From a checkpoint of a small transformer trained on Wikipedia: width 128, 184M tokens.
Each number is 50 + 15 x the weight over its row's rms, rounded and kept within 0 to 99. Layers, rows and columns count from 0. The size before them is the row's rms in percent of the matrix's.

# up: layer 10 MLP up, 512x128, rms 0.254, rows 319-331, columns 0-127
# down: layer 10 MLP down (transposed), 512x128, rms 0.277, rows 319-330, columns 0-127
up319 093:55 37 56 42 35 49 52 59 43 57 30 51 78 65 27 56 40 54 70 56 28 62 12 43 60 47 40 61 65 71 35 37 49 57 78 37 50 55 40 57 63 62 49 31 39 73 74 52 65 40 27 64 35 54 54 21 62 51 40 68 70 74 67 48 41 62 32 44 78 41 50 35 42 56 64 47 47 35 55 48 28 42 69 52 59 45 40 57 27 47 44 61 37 48 58 72 67 47 55 50 67 30 62 34 70 85 60 33 25 52 88 44 56 49 64 54 55 41 39 43 29 68 06 38 45 57 28 74
down319 099:49 55 32 64 82 38 47 34 37 28 58 53 49 16 51 84 59 52 53 37 65 56 54 84 32 35 57 59 35 19 74 44 48 57 21 43 54 41 76 40 38 66 64 50 88 65 40 59 31 44 38 86 52 46 74 62 77 51 64 27 46 37 66 62 39 46 71 35 41 44 45 35 62 49 39 54 54 58 60 64 59 35 55 32 74 45 34 34 37 55 39 41 59 46 38 58 34 48 60 23 37 48 35 64 49 63 68 33 84 48 48 69 83 43 55 59 27 45 53 54 44 52 41 54 37 37 64 45
up320 103:53 72 34 52 40 59 61 58 48 63 63 30 23 43 33 52 23 36 73 41 36 38 27 39 64 66 74 42 48 48 59 72 67 56 55 33 46 65 21 45 41 68 22 58 55 65 65 57 36 31 54 71 48 41 86 44 49 35 25 34 33 31 54 53 68 40 40 88 54 40 48 26 31 45 59 76 76 50 56 32 53 44 43 68 81 47 53 74 50 36 22 71 52 49 56 39 55 37 59 66 65 48 39 59 64 57 66 61 43 54 51 55 41 41 65 39 80 35 29 46 46 53 69 15 55 52 61 56
down320 101:85 49 59 64 74 56 32 46 70 78 50 66 58 39 31 60 55 47 56 40 71 36 68 37 49 64 40 07 70 49 37 67 61 55 38 48 66 29 37 21 43 38 57 28 71 54 53 55 60 34 45 70 33 19 48 44 40 51 55 46 80 50 58 39 61 55 61 69 46 80 63 49 68 61 45 48 55 44 50 61 40 88 68 39 40 34 68 65 48 54 57 64 72 57 30 25 43 29 28 59 31 66 21 43 43 28 45 39 51 51 46 43 51 37 69 36 52 69 48 51 34 44 39 72 54 34 73 59
up321 099:78 55 77 56 79 34 54 54 36 82 78 57 68 51 57 48 62 13 46 71 63 71 45 73 62 42 30 57 52 67 42 31 49 62 54 31 50 23 48 18 47 37 54 58 27 68 63 51 64 57 31 53 55 31 56 32 49 61 81 56 47 66 54 64 52 57 59 40 62 42 69 46 60 38 32 56 36 54 51 19 77 30 64 26 64 52 51 43 72 40 32 33 51 56 61 36 61 68 63 34 29 42 67 36 54 39 51 31 42 44 62 35 57 49 50 24 40 46 31 28 34 52 31 63 72 35 60 56
down321 099:24 68 21 50 35 33 56 75 70 60 50 40 53 56 26 40 51 39 54 33 37 61 54 46 46 59 46 72 37 43 72 32 29 44 68 33 50 47 80 69 34 38 99 34 59 39 27 62 50 34 73 63 66 61 45 56 50 56 27 51 44 59 42 21 50 54 22 39 70 78 34 47 35 57 38 77 75 13 52 37 40 53 54 52 59 46 59 44 36 62 45 64 40 41 28 33 56 45 24 62 30 32 39 52 54 58 32 48 62 53 60 59 32 47 53 48 64 48 49 47 27 40 49 50 29 26 49 36
up322 107:54 46 41 39 56 43 48 55 41 47 48 77 52 47 62 55 71 81 54 59 43 66 73 36 54 48 62 57 36 55 45 59 49 31 53 55 50 51 60 50 68 50 62 57 81 22 44 46 28 36 26 66 50 35 34 70 64 46 56 58 70 58 62 25 50 57 35 89 28 69 45 38 22 58 57 41 46 45 71 41 51 47 53 53 53 42 61 44 40 69 53 66 60 51 49 53 51 64 26 52 28 30 02 46 66 36 61 25 17 61 41 54 26 66 42 64 71 94 76 42 65 61 47 31 29 60 65 47
down322 098:64 27 77 49 30 58 53 52 68 34 43 65 59 45 27 34 39 50 48 51 42 55 52 51 85 44 36 37 57 52 67 31 70 16 58 56 44 44 66 54 58 41 71 49 67 43 49 57 31 67 38 54 55 84 51 60 46 26 78 66 40 45 50 62 49 46 52 32 47 36 44 42 49 58 44 54 60 67 59 75 65 58 45 49 59 38 38 29 22 41 56 07 80 81 36 61 67 46 29 41 34 79 49 63 86 55 35 80 47 61 48 21 72 61 65 67 68 45 50 44 53 40 57 39 41 49 64 44
up323 106:30 34 61 62 50 54 52 37 08 56 54 67 67 46 53 39 63 60 39 55 43 65 41 47 57 31 40 55 89 61 68 55 47 41 46 50 45 38 49 61 46 70 40 53 55 40 63 27 44 29 75 44 38 61 28 38 54 80 45 64 65 37 47 61 69 59 43 50 76 80 63 60 46 41 15 42 64 61 72 33 41 33 47 55 35 51 57 75 66 67 66 62 62 34 81 25 57 22 28 42 33 47 62 59 24 79 46 60 72 42 47 69 29 37 32 69 47 40 44 62 44 38 67 58 37 48 38 29
down323 114:47 86 56 54 53 67 47 39 43 61 59 43 28 47 61 62 95 58 54 33 72 39 50 40 49 25 23 54 64 50 56 60 39 44 70 23 78 52 65 39 49 65 43 41 32 42 66 71 46 47 45 61 54 52 49 44 47 32 33 23 52 74 43 64 49 69 49 65 42 45 60 71 55 57 51 45 86 72 52 39 48 40 57 63 50 57 67 62 40 61 49 71 22 67 73 48 73 69 48 63 47 14 48 66 46 36 54 54 62 24 43 79 49 50 30 58 47 51 18 75 27 49 50 47 50 18 67 58
up324 103:52 61 31 54 61 37 58 48 56 47 06 37 41 40 60 45 70 50 72 67 43 68 48 45 55 16 59 54 05 43 62 44 70 49 54 30 49 54 68 23 35 72 51 27 58 58 22 46 39 70 44 57 49 21 32 48 82 67 43 31 53 41 39 42 57 44 54 57 53 69 38 71 33 30 61 32 51 29 48 65 64 23 52 52 30 37 44 59 75 82 56 22 38 52 37 70 56 67 59 39 20 59 51 29 70 56 52 39 43 56 30 60 52 61 51 50 59 49 59 49 42 51 42 52 66 52 78 36
down324 097:50 57 51 51 65 63 48 42 39 64 41 26 31 36 70 37 58 70 75 64 50 50 76 69 13 61 56 57 39 55 67 41 53 48 64 33 70 57 63 34 53 58 44 45 41 22 70 63 48 29 65 42 68 44 29 28 59 76 77 44 49 68 66 48 66 29 45 67 69 60 52 62 41 69 61 52 62 44 31 65 53 58 36 43 52 23 57 56 43 74 39 03 46 65 16 59 52 68 52 22 42 55 53 66 53 46 44 39 61 26 47 40 47 35 49 62 37 39 41 52 60 59 43 60 50 63 32 05
up325 099:45 92 78 65 76 21 78 55 65 46 44 58 56 51 51 56 41 45 26 38 53 46 61 55 73 74 60 62 53 58 76 65 49 61 50 60 40 78 52 46 58 40 34 48 68 36 50 61 69 74 56 59 75 46 58 62 36 47 45 53 41 89 72 45 38 34 64 39 33 43 58 33 52 41 20 38 40 55 02 66 38 60 30 25 41 16 74 35 36 42 48 43 40 49 36 58 37 59 40 35 63 43 46 57 54 58 67 44 57 63 59 45 35 56 64 65 69 48 34 36 57 52 44 32 40 30 65 37
down325 098:68 62 50 40 33 36 60 21 45 59 45 51 45 47 38 72 42 48 51 36 68 61 71 59 50 32 50 45 65 33 40 48 58 32 53 59 76 52 61 52 43 52 31 52 28 69 63 24 40 34 52 58 80 36 68 62 52 45 60 59 47 48 21 74 37 65 26 75 47 42 42 35 11 56 42 29 69 47 56 25 20 45 55 73 33 47 54 62 51 24 35 57 56 35 70 09 53 60 74 32 22 70 33 42 68 43 66 37 62 33 39 47 47 73 41 79 49 37 74 51 47 61 47 47 40 43 58 61
up326 120:32 53 55 45 30 76 84 62 34 22 40 65 52 47 48 59 56 62 36 59 36 36 42 38 55 48 34 45 62 49 62 00 47 06 66 42 50 55 54 28 57 29 50 32 65 38 54 44 31 47 65 58 45 63 35 34 50 56 66 69 50 70 53 62 35 57 58 60 64 89 47 59 24 40 70 40 33 68 33 64 59 27 72 17 28 34 57 65 58 58 51 54 43 55 49 26 55 69 59 50 49 57 53 59 59 11 44 47 58 59 60 65 64 55 31 47 63 44 66 56 46 51 48 66 47 68 64 32
down326 109:52 54 53 22 17 56 60 64 53 42 39 64 50 71 39 40 54 40 28 34 50 43 22 64 40 71 57 93 46 60 41 34 65 65 67 33 36 62 28 47 56 36 65 69 72 70 68 38 51 32 84 48 35 65 65 72 43 32 57 49 63 48 45 46 69 89 21 54 78 50 39 35 50 59 36 50 39 41 45 34 46 49 77 60 47 39 57 42 54 50 11 44 40 50 36 46 59 48 42 54 60 71 81 52 49 38 48 67 74 51 58 59 51 57 75 26 29 43 27 37 65 43 41 58 44 62 50 54
up327 101:50 77 35 58 53 40 26 54 62 54 39 44 92 57 57 40 39 78 57 60 70 43 31 64 48 46 58 76 47 48 46 56 47 53 88 54 52 41 72 51 52 44 34 47 43 74 39 84 31 26 57 57 49 93 57 59 52 52 64 48 34 68 54 57 33 26 61 50 53 35 30 49 53 29 39 47 55 69 39 44 24 43 56 60 48 68 42 50 26 45 42 37 51 51 36 23 70 41 27 53 43 36 64 51 25 54 57 70 76 59 41 36 68 51 67 44 36 20 49 44 30 37 23 54 50 50 62 84
down327 098:46 50 24 62 38 60 50 18 40 81 51 45 14 51 49 41 27 70 46 48 26 33 53 55 63 57 40 51 62 39 37 66 99 51 50 66 44 62 38 75 30 56 61 60 61 68 53 35 74 50 50 36 58 27 55 41 31 40 61 71 53 40 50 50 46 70 45 48 70 67 48 49 64 58 57 50 64 42 64 70 42 45 50 65 61 58 48 54 30 48 64 32 52 41 44 59 15 54 63 30 32 59 49 85 66 80 44 59 13 59 53 55 41 42 53 64 33 55 44 43 36 57 80 55 64 86 56 56
up328 093:53 46 60 71 65 61 41 28 74 48 71 77 70 58 59 48 23 57 63 34 25 60 42 31 43 25 48 67 40 54 51 26 53 49 66 25 80 59 65 89 40 44 46 47 32 33 78 60 49 53 45 73 58 70 51 63 56 65 60 59 52 41 51 64 59 61 57 27 54 61 56 77 50 51 58 31 85 50 34 24 49 45 39 34 54 30 59 59 54 46 69 14 47 32 25 77 40 59 54 60 65 25 43 43 74 74 74 58 34 48 58 35 65 46 57 39 56 41 50 55 53 57 49 58 36 70 62 60
down328 096:51 35 38 77 17 65 42 53 44 38 26 44 61 61 58 60 72 36 43 51 41 50 60 37 77 79 34 56 33 36 61 45 47 68 30 42 51 43 48 36 85 65 59 65 57 49 34 55 60 48 52 55 39 27 60 34 58 44 51 68 80 47 40 31 58 52 62 80 33 25 36 18 44 40 25 54 83 55 76 50 36 48 52 55 43 31 34 24 51 53 39 58 33 31 81 42 53 65 27 54 34 67 60 44 33 61 49 52 57 40 32 37 45 71 59 62 54 52 53 04 49 64 45 55 58 39 65 38
up329 106:41 46 45 40 57 31 69 71 21 44 55 60 34 30 44 56 24 62 66 39 64 40 44 28 43 25 51 59 40 51 42 50 22 75 63 44 33 57 47 67 58 44 67 30 44 65 42 71 56 55 28 07 33 37 38 37 29 61 25 67 58 73 54 75 57 28 45 54 72 22 59 66 70 35 42 34 56 51 35 38 69 39 64 36 35 28 62 37 74 63 35 52 80 50 38 78 40 71 53 47 51 52 68 37 53 53 49 34 50 51 37 46 47 31 58 43 17 68 40 39 42 66 36 64 34 54 37 62
down329 091:45 61 46 71 54 69 45 50 74 29 42 36 63 37 58 62 49 44 49 45 44 37 74 60 66 75 26 66 59 43 47 32 66 61 64 65 61 61 64 38 71 72 26 36 62 43 58 34 51 36 45 84 55 57 45 51 59 66 57 40 51 58 60 43 50 60 40 24 58 51 72 53 34 53 43 45 75 61 32 64 28 68 68 77 54 46 44 18 51 39 31 29 29 59 73 30 52 41 54 61 77 23 58 51 35 40 51 26 37 14 26 64 36 77 38 41 42 59 63 74 33 44 43 23 71 53 45 68
up330 096:34 44 35 53 47 38 67 58 59 70 48 43 38 94 41 72 56 56 51 59 36 46 90 36 60 82 68 94 58 36 76 46 60 56 44 67 58 66 47 42 50 66 36 60 42 32 69 51 66 65 71 57 53 45 33 51 59 61 43 46 46 45 12 51 44 56 67 46 54 71 61 56 37 56 64 54 43 59 44 50 56 43 53 46 46 53 56 67 60 56 34 31 25 33 55 49 69 68 72 36 32 52 54 69 68 49 30 67 34 57 35 37 68 50 41 83 72 43 69 52 52 44 25 55 24 74 67 75
down330 085:53 61 58 40 36 36 49 50 68 54 25 29 43 04 57 62 40 62 59 58 26 67 48 36 53 51 55 67 64 20 41 68 72 36 51 59 65 58 52 47 59 43 24 54 29 42 60 49 63 52 22 37 48 60 53 67 50 48 58 62 36 45 71 97 45 49 46 58 74 50 64 65 40 65 27 42 58 51 54 55 46 55 62 43 27 63 86 32 44 64 52 69 40 55 46 54 78 35 37 54 59 63 66 48 42 31 39 89 60 71 72 61 29 48 41 35 36 59 56 38 43 44 15 53 70 37 32 40
up331 104:40 42 60 62 49 43 55 55 55 47 55 69 41 81 52 22 37 51 43 33 79 58 88 20 64 78 46 32 56 37 57 46 43 46 43 53 65 34 52 35 59 55 57 60 53 62 69 37 40 21 46 32 29 29 42 45 55 42 03 68 38 52 60 61 40 55 53 31 38 58 64 41 39 31 14 48 28 41 64 63 61 39 49 47 51 48 39 71 47 65 28 63 52 45 33 24 25 26 23 50 20 42 52 45 39 68 23 63 62 36 57 43 66 42 35 50 62 70 53 64 54 73 56 31 66 52 39 60